python train.py --d_model=96 --activation="swiglu" --norm_place="pre" --positions="rope" --init_std_o=0.0 --lr_mult_qkv=0.5 --beta1=0.95 --beta2=0.99
Each number is 200 + 20 x the weight over its row's rms, rounded and kept within 0 to 999. Layers, rows and columns count from 0. The size before them is the row's rms in percent of the matrix's.

# v: layer 8 attention value, 32x96, rms 0.0506, rows 19-31, columns 0-95
# o: layer 8 attention output (transposed), 96x96, rms 0.101, rows 19-31,51-63,83-95, columns 0-95
# gate: layer 8 MLP gate, 128x96, rms 0.147, rows 0-6, columns 0-95
# up: layer 8 MLP up, 128x96, rms 0.143, rows 0-6, columns 0-95
# down: layer 8 MLP down (transposed), 128x96, rms 0.107, rows 0-5, columns 0-95
v19,099,204,202,190,219,209,164,184,201,188,218,185,185,167,203,213,185,239,169,223,199,214,200,191,185,176,221,225,212,248,239,232,245,218,181,206,187,181,188,185,190,170,182,169,184,212,202,216,199,203,216,192,179,213,183,175,182,171,207,206,218,209,214,195,210,160,184,209,196,195,209,192,144,189,190,196,190,190,186,197,163,219,181,188,194,193,228,221,234,243,211,195,199,210,180,214,198
o19,102,179,211,202,170,175,227,220,201,162,184,214,208,210,211,171,198,209,204,194,202,166,183,235,199,204,173,222,179,229,174,206,165,215,171,175,206,197,183,199,197,210,210,205,208,169,194,194,180,233,201,172,196,209,204,175,173,195,197,185,190,237,236,214,167,168,202,192,216,220,225,202,195,180,241,196,208,204,217,206,208,224,189,191,210,228,218,189,181,143,175,215,190,229,202,215,171
o51,104,192,176,251,255,199,202,209,213,166,161,214,233,196,200,209,182,213,185,205,229,223,179,201,209,206,182,189,196,225,217,174,190,209,215,190,202,226,218,225,187,192,168,166,209,226,175,197,200,171,208,215,211,239,231,182,228,168,185,205,182,178,194,191,211,205,215,213,180,217,169,210,186,161,205,199,200,212,183,230,158,217,219,189,212,186,195,193,182,202,178,188,204,174,194,199,186
o83,092,200,184,181,192,226,261,196,197,164,227,221,217,181,211,182,194,198,160,205,195,177,176,193,234,215,205,225,219,233,189,188,242,255,194,192,221,210,184,206,214,205,192,193,196,176,189,191,156,186,189,194,181,210,185,221,200,225,193,237,190,221,206,190,155,162,193,199,178,212,193,192,181,194,213,196,189,198,171,219,210,186,183,193,215,199,191,182,219,171,189,207,198,235,205,202,187
v20,097,205,196,229,169,173,223,227,190,179,171,242,195,194,176,203,187,207,187,212,187,203,198,189,193,199,191,212,188,202,200,174,183,183,202,189,179,157,180,208,194,206,210,195,169,199,179,182,162,230,175,193,180,203,213,231,208,171,168,189,203,179,199,214,194,222,156,186,205,165,212,184,216,209,193,212,174,203,204,238,189,211,176,213,233,257,205,167,185,205,224,181,177,201,219,225,201
o20,095,172,182,196,228,208,178,220,198,209,184,183,181,201,184,232,146,216,205,194,216,207,220,210,191,221,210,191,145,192,172,227,207,193,202,232,186,215,196,203,213,167,189,192,221,198,190,201,208,226,259,189,202,206,196,203,223,203,198,179,155,178,176,188,182,243,222,245,210,195,189,200,182,185,184,193,195,214,184,204,201,182,204,182,207,209,172,225,203,195,223,188,219,196,246,205,193
o52,104,173,224,187,187,201,209,210,209,196,220,217,184,219,169,191,180,186,231,167,191,213,170,180,226,214,225,190,198,189,200,204,183,177,175,219,173,184,186,193,218,189,187,203,203,177,206,222,229,206,173,218,208,215,155,205,192,248,175,201,212,190,182,231,153,214,218,173,196,193,199,185,215,163,181,189,162,204,214,202,167,211,203,226,165,188,190,169,174,188,187,201,196,211,233,215,179
o84,099,184,237,199,208,209,175,171,180,207,162,194,198,177,201,213,208,195,187,209,182,182,237,214,212,165,193,184,181,164,210,211,171,194,171,210,210,204,174,179,167,218,181,220,219,216,205,237,225,205,202,199,221,140,216,193,193,180,213,194,228,196,200,178,202,216,196,213,215,196,146,207,200,229,197,213,204,190,221,202,210,221,211,227,209,193,226,248,197,198,223,230,195,186,191,214,175
v21,100,195,196,184,215,169,202,207,204,230,143,170,200,187,257,203,203,236,189,185,191,191,197,205,241,190,222,189,190,166,177,191,230,220,222,219,210,200,191,191,210,210,164,191,180,213,199,212,176,198,201,209,193,203,209,209,160,196,164,197,205,223,224,207,192,213,166,228,225,189,209,227,226,244,221,207,209,179,202,226,212,207,199,177,221,214,223,213,188,195,222,195,207,165,199,179,199
o21,100,182,206,214,208,214,190,170,174,215,185,185,208,213,224,186,171,198,191,168,187,192,196,163,155,192,183,201,173,189,209,233,171,203,213,217,209,199,209,199,195,208,207,265,216,221,201,216,197,203,210,225,192,177,186,206,183,203,215,191,199,158,206,206,201,220,183,227,185,192,228,202,186,203,203,190,213,195,201,214,178,252,162,213,153,201,205,207,191,197,211,170,222,189,148,225,218
o53,108,208,220,253,212,198,225,199,216,188,213,241,204,178,199,220,251,203,207,239,214,209,162,197,218,227,210,203,205,197,189,203,236,207,178,173,228,207,197,186,182,188,200,180,195,205,206,181,196,157,210,213,175,208,227,216,222,175,219,166,167,198,193,169,218,184,212,196,211,191,232,205,179,168,201,195,200,195,180,200,158,210,183,188,220,186,228,198,205,198,162,193,235,197,194,202,189
o85,093,189,229,225,242,207,207,182,203,177,192,211,187,189,220,203,155,187,205,183,205,190,200,181,215,201,228,158,241,191,189,212,196,237,196,203,200,234,219,180,208,188,162,202,187,164,210,182,187,188,220,185,182,203,208,248,179,195,165,215,185,205,167,178,197,207,182,190,215,193,223,236,164,179,201,208,200,213,212,205,158,168,206,183,207,201,208,165,230,218,179,200,198,200,197,206,221
v22,102,207,201,173,229,199,208,176,182,229,227,221,178,167,219,199,178,196,197,164,201,213,180,186,196,198,198,232,204,203,202,198,158,210,231,219,181,189,218,204,195,210,208,209,194,260,194,212,171,190,205,181,222,214,176,205,209,140,217,203,197,224,218,213,222,199,202,229,216,209,207,163,242,178,194,179,200,198,200,199,222,205,217,206,212,159,217,189,205,220,202,228,215,242,190,214,202
o22,102,204,213,206,215,217,214,165,182,172,187,206,217,231,208,181,176,188,190,151,240,198,192,239,199,225,219,254,205,179,182,217,196,212,202,206,208,207,185,200,231,221,222,215,172,183,214,213,173,203,193,167,170,235,240,196,200,210,193,218,191,213,185,158,188,187,211,198,183,183,188,173,214,180,217,174,200,218,176,191,192,198,194,162,215,189,192,188,165,179,193,219,219,203,181,214,194
o54,097,218,193,197,173,179,200,186,221,167,175,178,189,199,211,201,208,226,192,246,194,202,224,211,174,202,225,155,185,187,225,186,177,233,208,196,190,174,211,187,229,185,194,212,193,189,187,203,176,181,206,205,193,183,186,212,154,216,179,189,209,162,204,202,224,187,199,153,193,185,178,189,162,185,223,195,167,213,179,221,200,178,241,203,231,200,200,193,169,236,210,205,200,196,235,192,201
o86,093,235,213,221,191,213,220,219,192,191,185,211,196,200,222,162,179,207,183,215,202,221,161,199,231,147,196,198,247,184,207,225,218,210,198,192,196,222,187,228,182,212,204,158,189,182,204,207,182,188,224,199,178,184,242,208,192,239,186,190,213,208,184,216,201,172,203,197,228,169,205,196,221,172,192,214,196,169,178,169,172,182,183,225,186,187,178,211,229,186,210,235,205,181,188,193,202
v23,091,202,221,210,223,165,248,225,206,180,198,212,208,199,213,240,209,199,191,169,208,164,179,229,221,218,216,232,230,218,188,204,207,203,185,201,172,205,191,228,177,228,233,207,183,217,200,187,219,239,189,174,197,204,231,183,249,216,181,204,185,208,220,205,175,182,226,214,197,196,223,170,213,191,192,184,203,177,183,204,203,180,205,179,170,190,217,207,201,222,169,194,222,196,185,171,228
o23,101,197,204,183,227,237,210,191,223,196,222,210,228,218,235,192,220,198,225,173,230,210,167,205,208,198,190,227,212,178,180,204,212,191,227,196,214,219,211,217,170,222,213,201,184,221,228,183,205,180,209,213,206,209,244,170,184,208,200,195,215,199,147,214,223,166,183,158,210,169,188,185,230,167,184,185,186,202,215,172,211,193,188,155,184,188,220,199,210,189,224,180,200,206,210,196,222
o55,087,214,235,172,198,207,216,239,179,161,221,205,182,203,183,166,222,218,189,209,190,219,211,233,190,192,213,209,197,213,189,186,227,205,177,193,163,196,191,197,179,208,163,196,198,167,208,175,182,185,202,184,222,226,141,174,241,227,194,180,209,218,193,182,197,198,207,181,199,197,213,206,203,181,200,204,196,200,192,219,184,206,229,189,205,231,203,216,163,192,225,196,249,212,222,233,180
o87,090,191,199,199,194,212,186,218,197,219,175,208,189,176,228,159,234,194,178,185,207,216,167,198,231,179,201,183,203,238,217,224,239,228,185,196,169,201,206,229,194,197,235,177,189,212,201,196,214,188,198,222,201,239,236,208,177,215,191,210,215,180,181,196,182,180,182,209,191,219,226,213,216,176,217,193,207,245,156,188,177,193,167,203,213,207,183,224,203,227,186,192,212,163,210,205,227
v24,103,204,210,222,215,208,224,189,206,235,234,222,203,197,202,191,216,175,221,159,186,178,189,240,211,187,224,198,228,205,188,193,203,171,209,186,195,191,226,187,190,199,204,200,243,208,180,199,219,203,240,183,206,240,202,225,235,219,199,194,208,214,194,229,233,210,219,174,213,206,207,227,174,219,218,200,211,206,219,227,229,191,189,206,159,219,232,202,190,231,239,218,192,176,202,189,236
o24,096,182,206,223,229,221,190,182,200,221,213,223,193,168,236,231,218,180,212,215,223,209,153,196,190,196,182,194,202,196,192,174,232,212,227,213,208,195,226,169,180,173,202,202,182,182,194,189,194,187,246,198,206,194,240,219,195,208,184,193,190,209,172,225,196,200,196,214,199,164,209,174,181,235,220,244,181,218,216,213,230,187,206,192,177,204,165,186,225,200,202,201,205,157,204,176,222
o56,122,186,182,195,195,190,196,256,206,180,195,193,223,184,171,219,177,218,202,199,207,183,232,166,204,207,225,233,181,227,201,221,180,195,193,230,234,204,201,207,211,191,207,188,190,216,196,203,216,199,186,193,186,146,157,183,228,202,214,229,206,215,179,209,222,203,153,209,187,201,201,205,195,181,170,169,207,221,205,184,198,239,189,196,201,210,220,258,198,178,207,205,189,228,228,201,197
o88,102,209,206,231,191,179,224,193,205,222,209,244,189,180,212,232,201,182,220,190,237,212,195,195,185,205,173,187,234,209,178,157,194,195,185,184,202,196,224,226,190,215,218,211,206,228,227,209,222,187,231,189,176,167,231,203,219,207,182,144,214,203,166,212,212,212,214,184,191,211,205,188,242,214,208,228,189,196,224,182,221,210,181,218,166,222,206,193,220,195,201,218,205,200,233,224,218
v25,097,216,220,226,229,229,216,180,189,212,197,216,179,176,210,188,224,196,221,221,208,213,238,164,219,173,194,205,208,186,258,151,193,196,179,172,217,208,204,217,207,176,185,174,199,246,188,179,162,196,205,193,188,197,207,225,218,166,239,230,224,188,194,177,198,206,202,204,185,237,194,214,187,198,195,213,192,180,234,190,182,198,196,208,198,208,173,223,198,192,181,193,234,207,210,193,193
o25,103,233,209,158,161,192,222,224,187,211,212,185,230,202,193,174,215,202,181,188,184,193,227,239,187,208,194,220,226,206,191,234,181,177,184,187,210,180,168,193,220,198,198,198,218,248,213,186,187,189,148,198,164,188,160,197,188,208,181,200,195,188,209,202,199,204,236,197,210,216,210,215,182,192,199,173,189,199,225,173,215,176,180,188,201,223,210,177,175,197,173,175,199,195,243,207,221
o57,099,226,178,216,236,177,172,197,205,192,182,202,160,195,172,201,191,198,186,192,182,201,193,194,216,218,225,183,216,203,206,186,212,190,238,168,162,233,225,229,207,187,209,160,170,177,163,209,170,159,194,158,180,196,195,197,199,214,192,211,185,220,202,209,214,192,163,200,200,220,204,211,175,162,212,193,219,182,197,182,178,196,205,161,162,177,187,212,168,206,200,208,198,187,185,203,217
o89,097,236,192,210,184,195,184,202,195,218,217,234,184,209,232,214,223,207,194,205,229,181,208,207,222,213,208,213,224,166,182,153,212,226,220,205,221,199,174,167,199,194,200,150,219,174,189,210,190,181,201,191,209,165,209,197,227,181,198,150,171,202,218,175,209,191,190,217,202,220,215,226,190,210,201,189,197,204,205,210,207,195,231,218,168,175,200,190,247,172,175,205,220,229,214,212,225
v26,103,187,194,233,199,221,167,205,199,194,212,237,220,194,217,203,171,207,205,201,185,183,204,198,200,181,182,228,204,194,201,186,188,203,181,166,198,222,196,199,199,222,218,236,203,199,202,199,211,193,203,203,184,191,157,276,194,234,200,169,208,180,190,163,170,201,213,231,197,213,227,162,188,170,212,216,228,204,157,218,199,203,198,210,228,180,227,205,191,195,214,186,179,183,197,170,227
o26,079,210,185,181,215,214,196,205,208,214,212,200,180,207,227,229,197,222,198,207,228,201,181,229,177,238,199,191,222,200,180,208,218,214,234,228,199,183,197,197,233,183,206,203,188,198,239,202,187,185,207,212,206,147,263,205,217,218,219,216,186,153,220,174,190,182,211,216,219,183,157,215,203,221,214,216,180,195,208,217,176,144,206,190,204,168,197,207,210,203,194,201,191,174,207,190,211
o58,088,212,191,222,198,172,188,214,168,201,224,208,197,188,174,184,185,197,182,198,203,211,184,244,173,208,233,182,176,215,237,186,190,224,169,214,196,181,158,185,238,196,202,228,231,190,198,201,184,229,200,252,206,164,196,203,205,214,234,215,191,199,171,199,161,187,215,182,191,199,196,200,222,209,205,207,207,225,215,168,184,151,190,238,212,189,190,175,223,215,205,206,190,202,194,194,190
o90,113,161,189,214,195,183,203,185,193,190,238,227,227,220,221,192,236,196,189,204,164,199,209,183,176,183,157,203,192,207,195,193,222,242,178,193,198,192,185,168,214,214,210,208,209,173,204,196,225,185,197,217,230,184,238,186,166,202,222,200,226,197,190,176,215,214,184,232,188,165,199,184,185,227,232,204,217,181,227,201,224,228,196,246,184,180,212,201,178,202,198,181,163,199,201,194,211
v27,093,230,227,222,201,215,169,179,182,182,201,191,208,217,193,211,192,202,200,189,231,177,210,191,238,210,167,213,187,202,194,160,227,232,262,196,176,228,201,224,214,214,189,210,215,199,178,219,171,217,246,207,229,200,211,216,191,195,221,214,196,214,192,212,206,193,178,205,223,210,212,222,209,190,161,142,194,223,174,196,196,197,206,215,193,206,185,211,216,212,182,192,235,186,175,196,216
o27,099,218,208,202,161,216,205,206,187,217,187,202,227,215,224,223,216,185,185,211,158,195,191,202,194,182,180,186,189,204,179,193,199,136,196,224,186,213,193,193,230,186,210,235,196,209,198,192,212,172,186,216,224,192,216,208,195,202,198,231,227,155,171,197,238,196,194,195,213,180,227,190,188,218,198,207,209,218,223,171,222,188,140,207,206,168,184,230,220,207,189,167,201,198,175,182,222
o59,088,192,171,182,208,192,255,191,197,188,219,214,213,202,194,159,185,194,161,205,156,197,239,216,174,195,219,200,205,194,223,200,201,180,196,179,202,177,213,206,202,183,210,207,157,212,229,186,191,206,212,210,202,206,192,178,214,193,204,213,147,200,209,229,207,219,202,239,184,236,215,158,164,209,212,200,205,224,179,176,231,179,198,200,195,194,174,195,194,192,196,210,226,176,171,221,223
o91,099,228,185,213,187,200,214,166,176,203,180,184,211,190,230,201,207,203,216,212,182,187,190,207,231,226,181,191,191,193,207,171,173,201,226,218,228,197,204,188,170,203,210,155,200,219,200,173,168,204,189,191,206,212,174,201,168,202,176,233,194,171,194,215,192,190,177,209,195,220,230,146,200,197,209,183,192,240,185,201,205,151,178,200,241,165,175,185,208,188,195,177,199,205,179,168,208
v28,098,213,179,239,203,197,170,214,167,194,226,203,170,202,190,180,247,235,221,175,222,224,217,224,203,197,225,210,191,172,198,222,179,168,239,188,172,198,193,160,204,164,191,180,170,221,184,197,230,214,206,180,220,198,202,216,202,188,213,207,208,197,209,187,186,200,186,205,224,198,156,210,200,184,173,225,209,222,191,210,163,210,185,186,219,189,211,203,219,184,164,218,208,236,197,199,193
o28,104,233,180,182,178,204,216,207,180,181,221,216,222,230,181,196,176,213,191,180,187,178,210,236,187,214,196,238,199,196,145,229,210,183,166,190,190,157,188,172,202,186,206,215,238,171,232,185,190,228,202,177,207,219,213,208,191,217,207,190,193,183,206,183,200,187,204,193,223,215,229,168,179,196,221,208,208,225,197,213,175,199,176,180,234,219,176,202,182,204,183,163,195,206,220,202,169
o60,097,218,194,201,203,175,185,176,245,227,152,204,237,194,183,201,183,177,195,182,223,180,212,182,187,221,192,213,199,207,237,175,195,172,186,217,220,202,203,244,227,215,167,233,162,216,181,196,207,206,188,206,201,188,205,198,229,195,202,174,188,178,190,178,216,204,209,183,233,177,190,192,213,198,176,195,188,217,221,182,188,208,225,196,175,234,157,199,202,211,216,238,223,187,231,191,204
o92,099,204,180,185,174,233,199,218,204,222,224,226,217,191,174,210,189,219,232,224,209,204,215,202,221,183,232,195,226,174,184,209,236,174,221,237,177,234,197,215,207,219,185,193,191,215,226,218,146,219,216,184,190,158,229,220,217,192,214,190,178,219,230,186,206,165,195,205,229,203,202,176,181,222,170,190,187,208,208,160,200,189,190,196,194,203,176,232,208,188,213,204,198,211,180,204,186
v29,100,225,202,211,175,202,236,188,206,196,188,221,173,215,208,185,221,203,176,186,208,186,226,217,207,216,183,200,220,209,185,217,192,200,183,214,195,184,218,181,215,155,207,197,174,221,224,214,226,221,227,182,210,203,209,184,219,176,211,204,156,204,184,223,202,215,213,222,223,232,218,213,189,179,191,205,145,175,229,222,191,200,203,191,221,224,224,229,214,196,209,252,203,213,229,167,165
o29,093,231,196,188,174,190,212,202,182,208,177,229,170,229,187,171,190,197,172,200,207,222,204,222,191,193,203,218,182,202,185,244,215,191,181,184,210,176,226,220,152,200,213,221,211,173,208,204,176,209,221,202,196,247,183,213,198,216,202,163,180,196,183,204,199,197,211,189,191,227,219,224,195,218,209,190,183,197,171,206,183,245,212,156,207,226,161,212,235,184,229,196,213,186,233,208,196
o61,093,202,208,191,175,168,217,219,200,164,173,179,190,199,221,220,231,190,223,224,213,195,219,205,207,157,205,223,231,213,204,208,193,193,236,183,169,222,220,218,194,183,173,199,191,232,183,208,165,229,186,200,195,227,178,202,185,211,207,158,209,187,196,213,200,184,187,192,191,177,140,208,211,179,190,188,194,183,172,183,171,243,205,175,213,209,194,227,190,221,191,197,198,206,216,228,226
o93,098,200,223,212,182,235,202,212,185,211,172,225,206,175,216,174,176,211,210,203,251,235,173,210,238,172,204,195,264,191,199,238,232,195,236,219,189,227,213,219,207,218,213,188,196,218,220,222,156,190,216,190,193,201,203,222,223,200,213,187,184,205,196,198,226,183,208,178,199,219,175,204,232,189,190,201,185,178,191,167,195,202,199,199,192,204,182,200,239,186,191,210,195,185,212,196,229
v30,116,193,188,247,191,214,214,191,192,179,200,176,193,219,211,177,225,165,194,202,163,177,199,169,202,211,219,171,174,210,199,187,204,221,178,197,220,227,197,182,163,206,217,166,202,192,187,208,197,218,221,214,183,217,203,208,207,184,213,205,186,241,202,214,246,181,162,251,194,219,189,180,169,232,227,220,172,225,218,195,204,189,204,195,166,198,214,198,204,194,192,232,223,229,213,208,205
o30,110,186,199,203,197,182,183,171,210,204,210,213,219,226,181,146,205,204,182,191,203,207,178,176,181,201,225,225,143,198,196,198,178,189,162,208,196,198,198,174,189,200,204,201,206,189,175,189,170,215,203,224,176,195,179,232,170,180,186,204,212,206,181,242,194,192,176,182,153,217,216,200,173,211,209,225,185,212,200,211,190,240,230,177,187,201,205,164,209,182,176,212,213,232,209,165,204
o62,098,182,192,191,182,250,203,226,219,215,200,215,232,192,210,202,207,196,188,205,187,186,167,236,196,174,190,242,224,167,205,261,223,210,245,183,196,197,213,208,202,186,183,203,180,222,213,188,202,224,185,222,226,177,219,191,212,206,204,234,164,206,232,226,226,221,204,178,222,215,198,211,183,206,204,205,222,191,170,204,202,215,207,222,220,193,217,230,211,198,181,186,189,174,178,196,176
o94,113,208,163,205,176,206,189,210,178,219,192,164,213,205,204,174,194,214,203,205,190,205,185,199,228,199,196,176,178,193,181,175,191,257,200,216,214,220,191,211,202,197,218,221,218,184,193,184,166,237,214,214,220,215,199,209,200,196,189,213,201,211,206,240,202,175,165,172,205,210,235,209,201,184,182,186,181,213,237,166,216,215,234,214,210,211,208,161,226,162,177,181,197,200,219,155,230
v31,103,220,177,192,159,217,187,189,209,172,221,228,170,213,196,242,210,181,212,180,167,208,239,164,201,216,213,204,182,177,226,183,200,203,189,197,197,205,186,213,174,198,177,186,233,212,180,216,219,161,169,193,216,221,167,224,185,190,203,218,178,201,179,198,225,188,227,192,196,203,234,228,184,202,168,232,207,179,219,186,168,184,192,194,213,199,172,203,226,216,200,231,192,199,182,217,181
o31,120,228,195,214,172,178,217,221,218,206,204,211,207,225,219,199,219,235,183,192,188,231,184,186,250,208,209,228,189,173,182,213,206,163,204,202,210,208,240,193,202,189,210,191,180,196,180,183,147,188,212,182,172,231,196,218,200,194,221,193,202,221,210,199,210,219,215,153,199,189,214,212,219,210,184,185,178,182,204,204,199,206,155,157,190,197,192,188,254,183,192,200,211,226,193,179,178
o63,113,193,199,257,197,202,187,198,205,235,210,220,212,200,235,180,139,190,196,208,201,224,178,196,191,157,188,174,198,161,227,218,188,195,225,224,201,227,198,201,205,197,192,249,201,195,179,198,223,204,199,242,185,212,190,191,199,218,191,235,185,212,247,218,230,206,234,214,223,180,186,207,205,180,205,194,188,221,210,195,199,180,182,208,198,190,209,209,225,203,204,185,171,196,200,166,204
o95,103,203,225,199,144,165,232,202,181,195,218,223,184,196,203,189,218,171,191,173,187,176,190,218,232,179,181,200,183,191,205,190,203,145,209,182,217,192,210,213,195,200,182,200,209,183,233,203,188,207,188,195,194,217,194,203,236,173,229,169,217,188,226,171,224,182,212,216,201,210,175,181,232,208,195,213,190,165,205,222,205,209,200,198,227,171,161,236,225,167,197,221,201,207,215,178,199
gate0,092,181,206,203,163,213,207,218,213,211,201,194,199,191,213,191,222,187,200,197,188,167,216,187,191,232,194,201,240,237,186,206,189,203,210,178,162,211,198,186,209,172,197,206,169,165,187,189,243,202,182,199,176,201,187,164,213,192,215,172,206,208,234,243,205,209,193,203,249,149,217,171,212,214,192,191,181,176,195,158,194,220,188,219,204,200,185,193,190,201,173,232,216,207,237,207,213
up0,098,219,205,197,208,210,132,236,213,220,218,196,216,216,214,208,187,182,224,174,199,204,185,205,179,206,189,180,205,188,195,219,196,219,166,220,200,198,231,199,229,218,181,171,224,178,172,211,238,196,229,201,191,210,207,194,193,222,181,189,229,198,222,207,214,163,177,228,184,242,203,208,197,209,201,176,207,168,196,185,209,208,196,205,204,254,191,204,203,159,177,182,192,194,184,233,218
down0,096,209,190,243,188,153,215,213,185,198,195,177,215,199,158,172,202,226,220,232,206,211,195,183,193,231,211,213,197,203,213,216,233,225,186,175,187,216,193,229,221,206,201,210,187,173,183,198,197,173,196,197,216,193,178,197,199,219,173,190,192,193,208,213,233,188,164,168,206,205,225,166,195,203,214,223,183,227,212,179,199,162,171,190,204,244,199,210,179,201,170,240,204,213,164,221,211
gate1,103,220,182,223,195,190,191,225,197,207,216,176,202,205,201,177,183,212,189,214,183,179,203,200,174,148,224,216,225,152,202,199,219,210,242,200,193,160,237,196,182,187,195,194,204,225,214,202,187,237,222,209,187,229,193,200,220,220,215,168,149,205,193,192,180,224,184,202,229,177,219,227,233,207,198,192,205,205,231,208,172,204,202,210,165,191,187,182,215,225,186,171,203,181,183,200,218
up1,099,206,192,213,167,205,176,200,181,185,218,217,250,194,205,220,177,179,162,183,196,183,217,185,208,201,184,246,194,195,190,219,175,215,183,179,195,195,220,226,221,202,176,197,194,213,255,180,198,199,208,205,156,182,182,204,244,214,205,205,184,202,184,211,187,159,198,182,185,181,227,195,208,186,188,164,225,202,211,190,197,211,240,178,194,192,156,199,216,226,200,184,203,198,226,223,201
down1,095,194,185,192,202,185,179,238,197,172,194,169,197,192,202,172,214,221,221,226,192,184,180,186,169,198,177,237,234,203,201,193,202,203,198,220,187,189,195,161,221,218,195,206,192,197,195,185,188,209,190,247,186,152,205,187,183,209,188,223,212,204,213,221,233,175,221,204,222,204,238,212,202,189,191,186,196,232,175,166,199,173,221,191,213,217,216,219,229,230,175,233,248,217,204,192,208
gate2,099,203,212,208,210,221,184,232,218,204,191,214,229,191,170,222,216,177,226,204,204,186,191,198,217,180,247,205,182,186,232,197,205,195,221,188,220,213,246,231,206,194,204,189,217,199,194,192,181,177,218,194,186,193,234,252,190,203,233,202,184,196,210,223,172,175,191,197,224,149,188,227,199,210,219,211,212,202,234,202,212,237,213,181,202,208,195,213,228,177,198,173,254,187,206,203,208
up2,102,220,177,183,223,196,197,207,210,221,207,188,203,200,203,196,191,237,161,202,198,194,179,236,192,209,180,169,212,162,232,204,220,207,226,202,168,199,200,238,194,166,198,190,220,239,212,190,196,173,154,196,188,226,180,248,154,187,188,165,187,209,205,194,207,190,190,171,208,167,209,204,212,183,190,206,209,221,197,209,193,221,193,219,220,222,170,182,178,187,237,181,186,219,192,197,215
down2,104,190,213,185,194,195,207,208,196,201,197,226,203,220,222,206,229,218,251,219,186,206,211,177,184,207,192,190,195,181,183,221,209,226,183,196,209,178,191,211,206,168,204,191,202,196,193,228,234,176,208,174,214,204,218,180,169,148,195,231,225,179,173,215,193,243,179,224,209,164,214,160,208,182,204,197,184,202,245,222,201,174,201,209,221,183,176,207,205,220,145,186,184,212,202,209,206
gate3,099,216,241,212,205,212,187,225,185,191,221,229,212,212,205,216,187,229,185,236,215,192,197,169,200,165,188,196,210,203,185,158,200,236,200,184,195,202,214,218,216,218,165,193,214,224,218,158,222,217,268,224,176,197,184,211,200,227,170,177,193,193,212,225,204,209,207,231,179,166,192,180,191,179,195,204,188,182,194,218,196,227,191,215,216,183,214,211,197,190,193,179,199,187,177,224,227
up3,090,208,179,179,167,227,187,201,154,183,197,178,242,178,219,209,204,194,243,205,181,205,220,189,212,198,220,163,199,191,186,223,219,198,233,198,205,209,189,225,170,220,233,166,172,218,207,233,210,182,210,186,214,208,175,193,184,215,192,214,218,213,207,216,263,194,205,196,201,225,156,171,217,226,199,183,189,196,195,200,201,213,184,204,183,192,196,195,193,188,162,183,187,199,230,206,221
down3,094,208,233,211,195,228,216,177,208,229,203,206,204,180,171,199,165,179,189,223,211,184,194,201,215,180,204,206,230,234,239,189,198,219,239,193,231,198,162,213,212,204,245,206,210,228,194,192,179,241,200,214,197,183,188,234,185,208,225,201,180,184,187,190,197,177,229,199,214,160,202,209,228,210,227,220,202,176,197,222,240,171,235,232,201,189,226,196,194,190,220,212,191,208,210,203,192
gate4,094,195,202,218,191,214,183,224,189,225,246,215,199,184,168,209,188,179,246,218,198,200,150,195,216,192,226,240,196,208,240,184,198,212,206,191,220,196,215,201,197,179,161,175,210,193,195,184,219,214,251,188,200,216,204,193,204,223,215,214,218,251,254,235,181,194,211,230,221,192,217,225,227,209,173,218,208,208,191,191,194,205,198,206,193,214,193,196,219,206,195,191,184,189,221,190,193
up4,101,208,207,174,234,204,194,225,224,203,175,197,179,196,193,194,219,186,196,203,156,225,199,200,190,174,197,231,228,205,201,235,236,222,232,209,189,207,206,218,204,179,179,209,202,189,239,215,209,200,157,191,224,186,230,164,221,185,234,203,198,208,192,209,184,194,201,168,183,210,181,199,203,224,222,204,220,187,199,175,210,221,206,212,216,214,174,178,204,189,216,213,201,264,176,226,236
down4,105,198,198,214,168,193,240,211,216,228,199,188,255,186,212,183,219,213,216,194,181,222,189,196,211,192,221,202,216,210,197,213,214,198,204,212,163,212,202,214,211,207,210,171,213,200,207,196,184,228,196,183,181,200,214,171,212,208,209,200,172,203,232,206,190,195,212,192,186,163,184,229,200,183,192,203,203,195,188,257,235,188,181,200,204,233,272,193,192,218,207,212,176,249,218,221,202
gate5,090,222,189,177,204,212,165,209,178,160,196,222,247,195,165,223,199,247,190,200,209,210,213,194,193,201,233,204,199,204,185,227,229,206,193,168,211,198,169,230,186,231,188,191,181,217,197,207,213,220,220,200,205,206,208,168,203,169,213,216,226,214,188,211,215,200,204,223,221,210,189,209,196,201,239,203,244,208,141,204,231,202,219,207,212,228,186,211,168,192,199,209,207,177,190,213,226
up5,093,213,191,199,205,234,212,183,154,184,193,208,196,179,171,222,237,197,197,254,248,205,207,199,209,224,204,205,190,216,211,176,152,194,203,189,228,180,169,181,188,177,182,178,226,202,186,186,225,183,197,198,203,190,195,185,179,226,211,194,189,202,225,176,211,243,209,187,198,169,222,218,243,181,205,187,210,213,214,199,196,203,212,195,225,193,174,198,215,175,193,243,221,183,195,199,174
down5,096,181,222,230,149,183,211,179,196,197,192,179,208,152,186,192,199,221,200,213,231,203,184,223,189,224,233,189,208,210,182,201,159,169,206,216,164,199,214,191,191,137,212,176,194,215,184,188,189,200,208,183,229,168,166,202,182,206,194,207,192,208,184,206,173,226,221,208,187,214,202,198,209,195,224,207,169,207,206,184,194,189,194,211,223,176,227,184,240,218,186,183,213,223,170,197,184
gate6,119,230,252,199,220,183,221,181,181,172,192,219,173,206,203,168,193,221,188,200,192,177,195,189,181,218,218,205,174,211,199,210,203,212,211,199,203,214,209,202,211,191,189,213,181,187,236,213,249,209,199,159,227,211,226,198,219,194,179,171,197,238,228,200,204,175,176,198,221,163,197,205,215,195,205,196,228,196,192,223,150,226,181,215,190,230,165,187,176,220,202,192,171,190,209,181,176
up6,102,179,199,209,175,203,228,221,172,200,183,165,190,209,179,178,201,167,250,210,215,229,200,213,163,169,177,206,202,219,188,237,210,212,199,200,183,211,209,219,172,194,187,205,209,196,203,221,157,211,191,236,192,189,224,211,209,187,176,225,209,194,191,194,147,167,179,201,223,203,164,170,212,201,208,202,199,203,216,213,192,190,160,192,209,239,203,227,202,186,192,213,193,207,197,226,238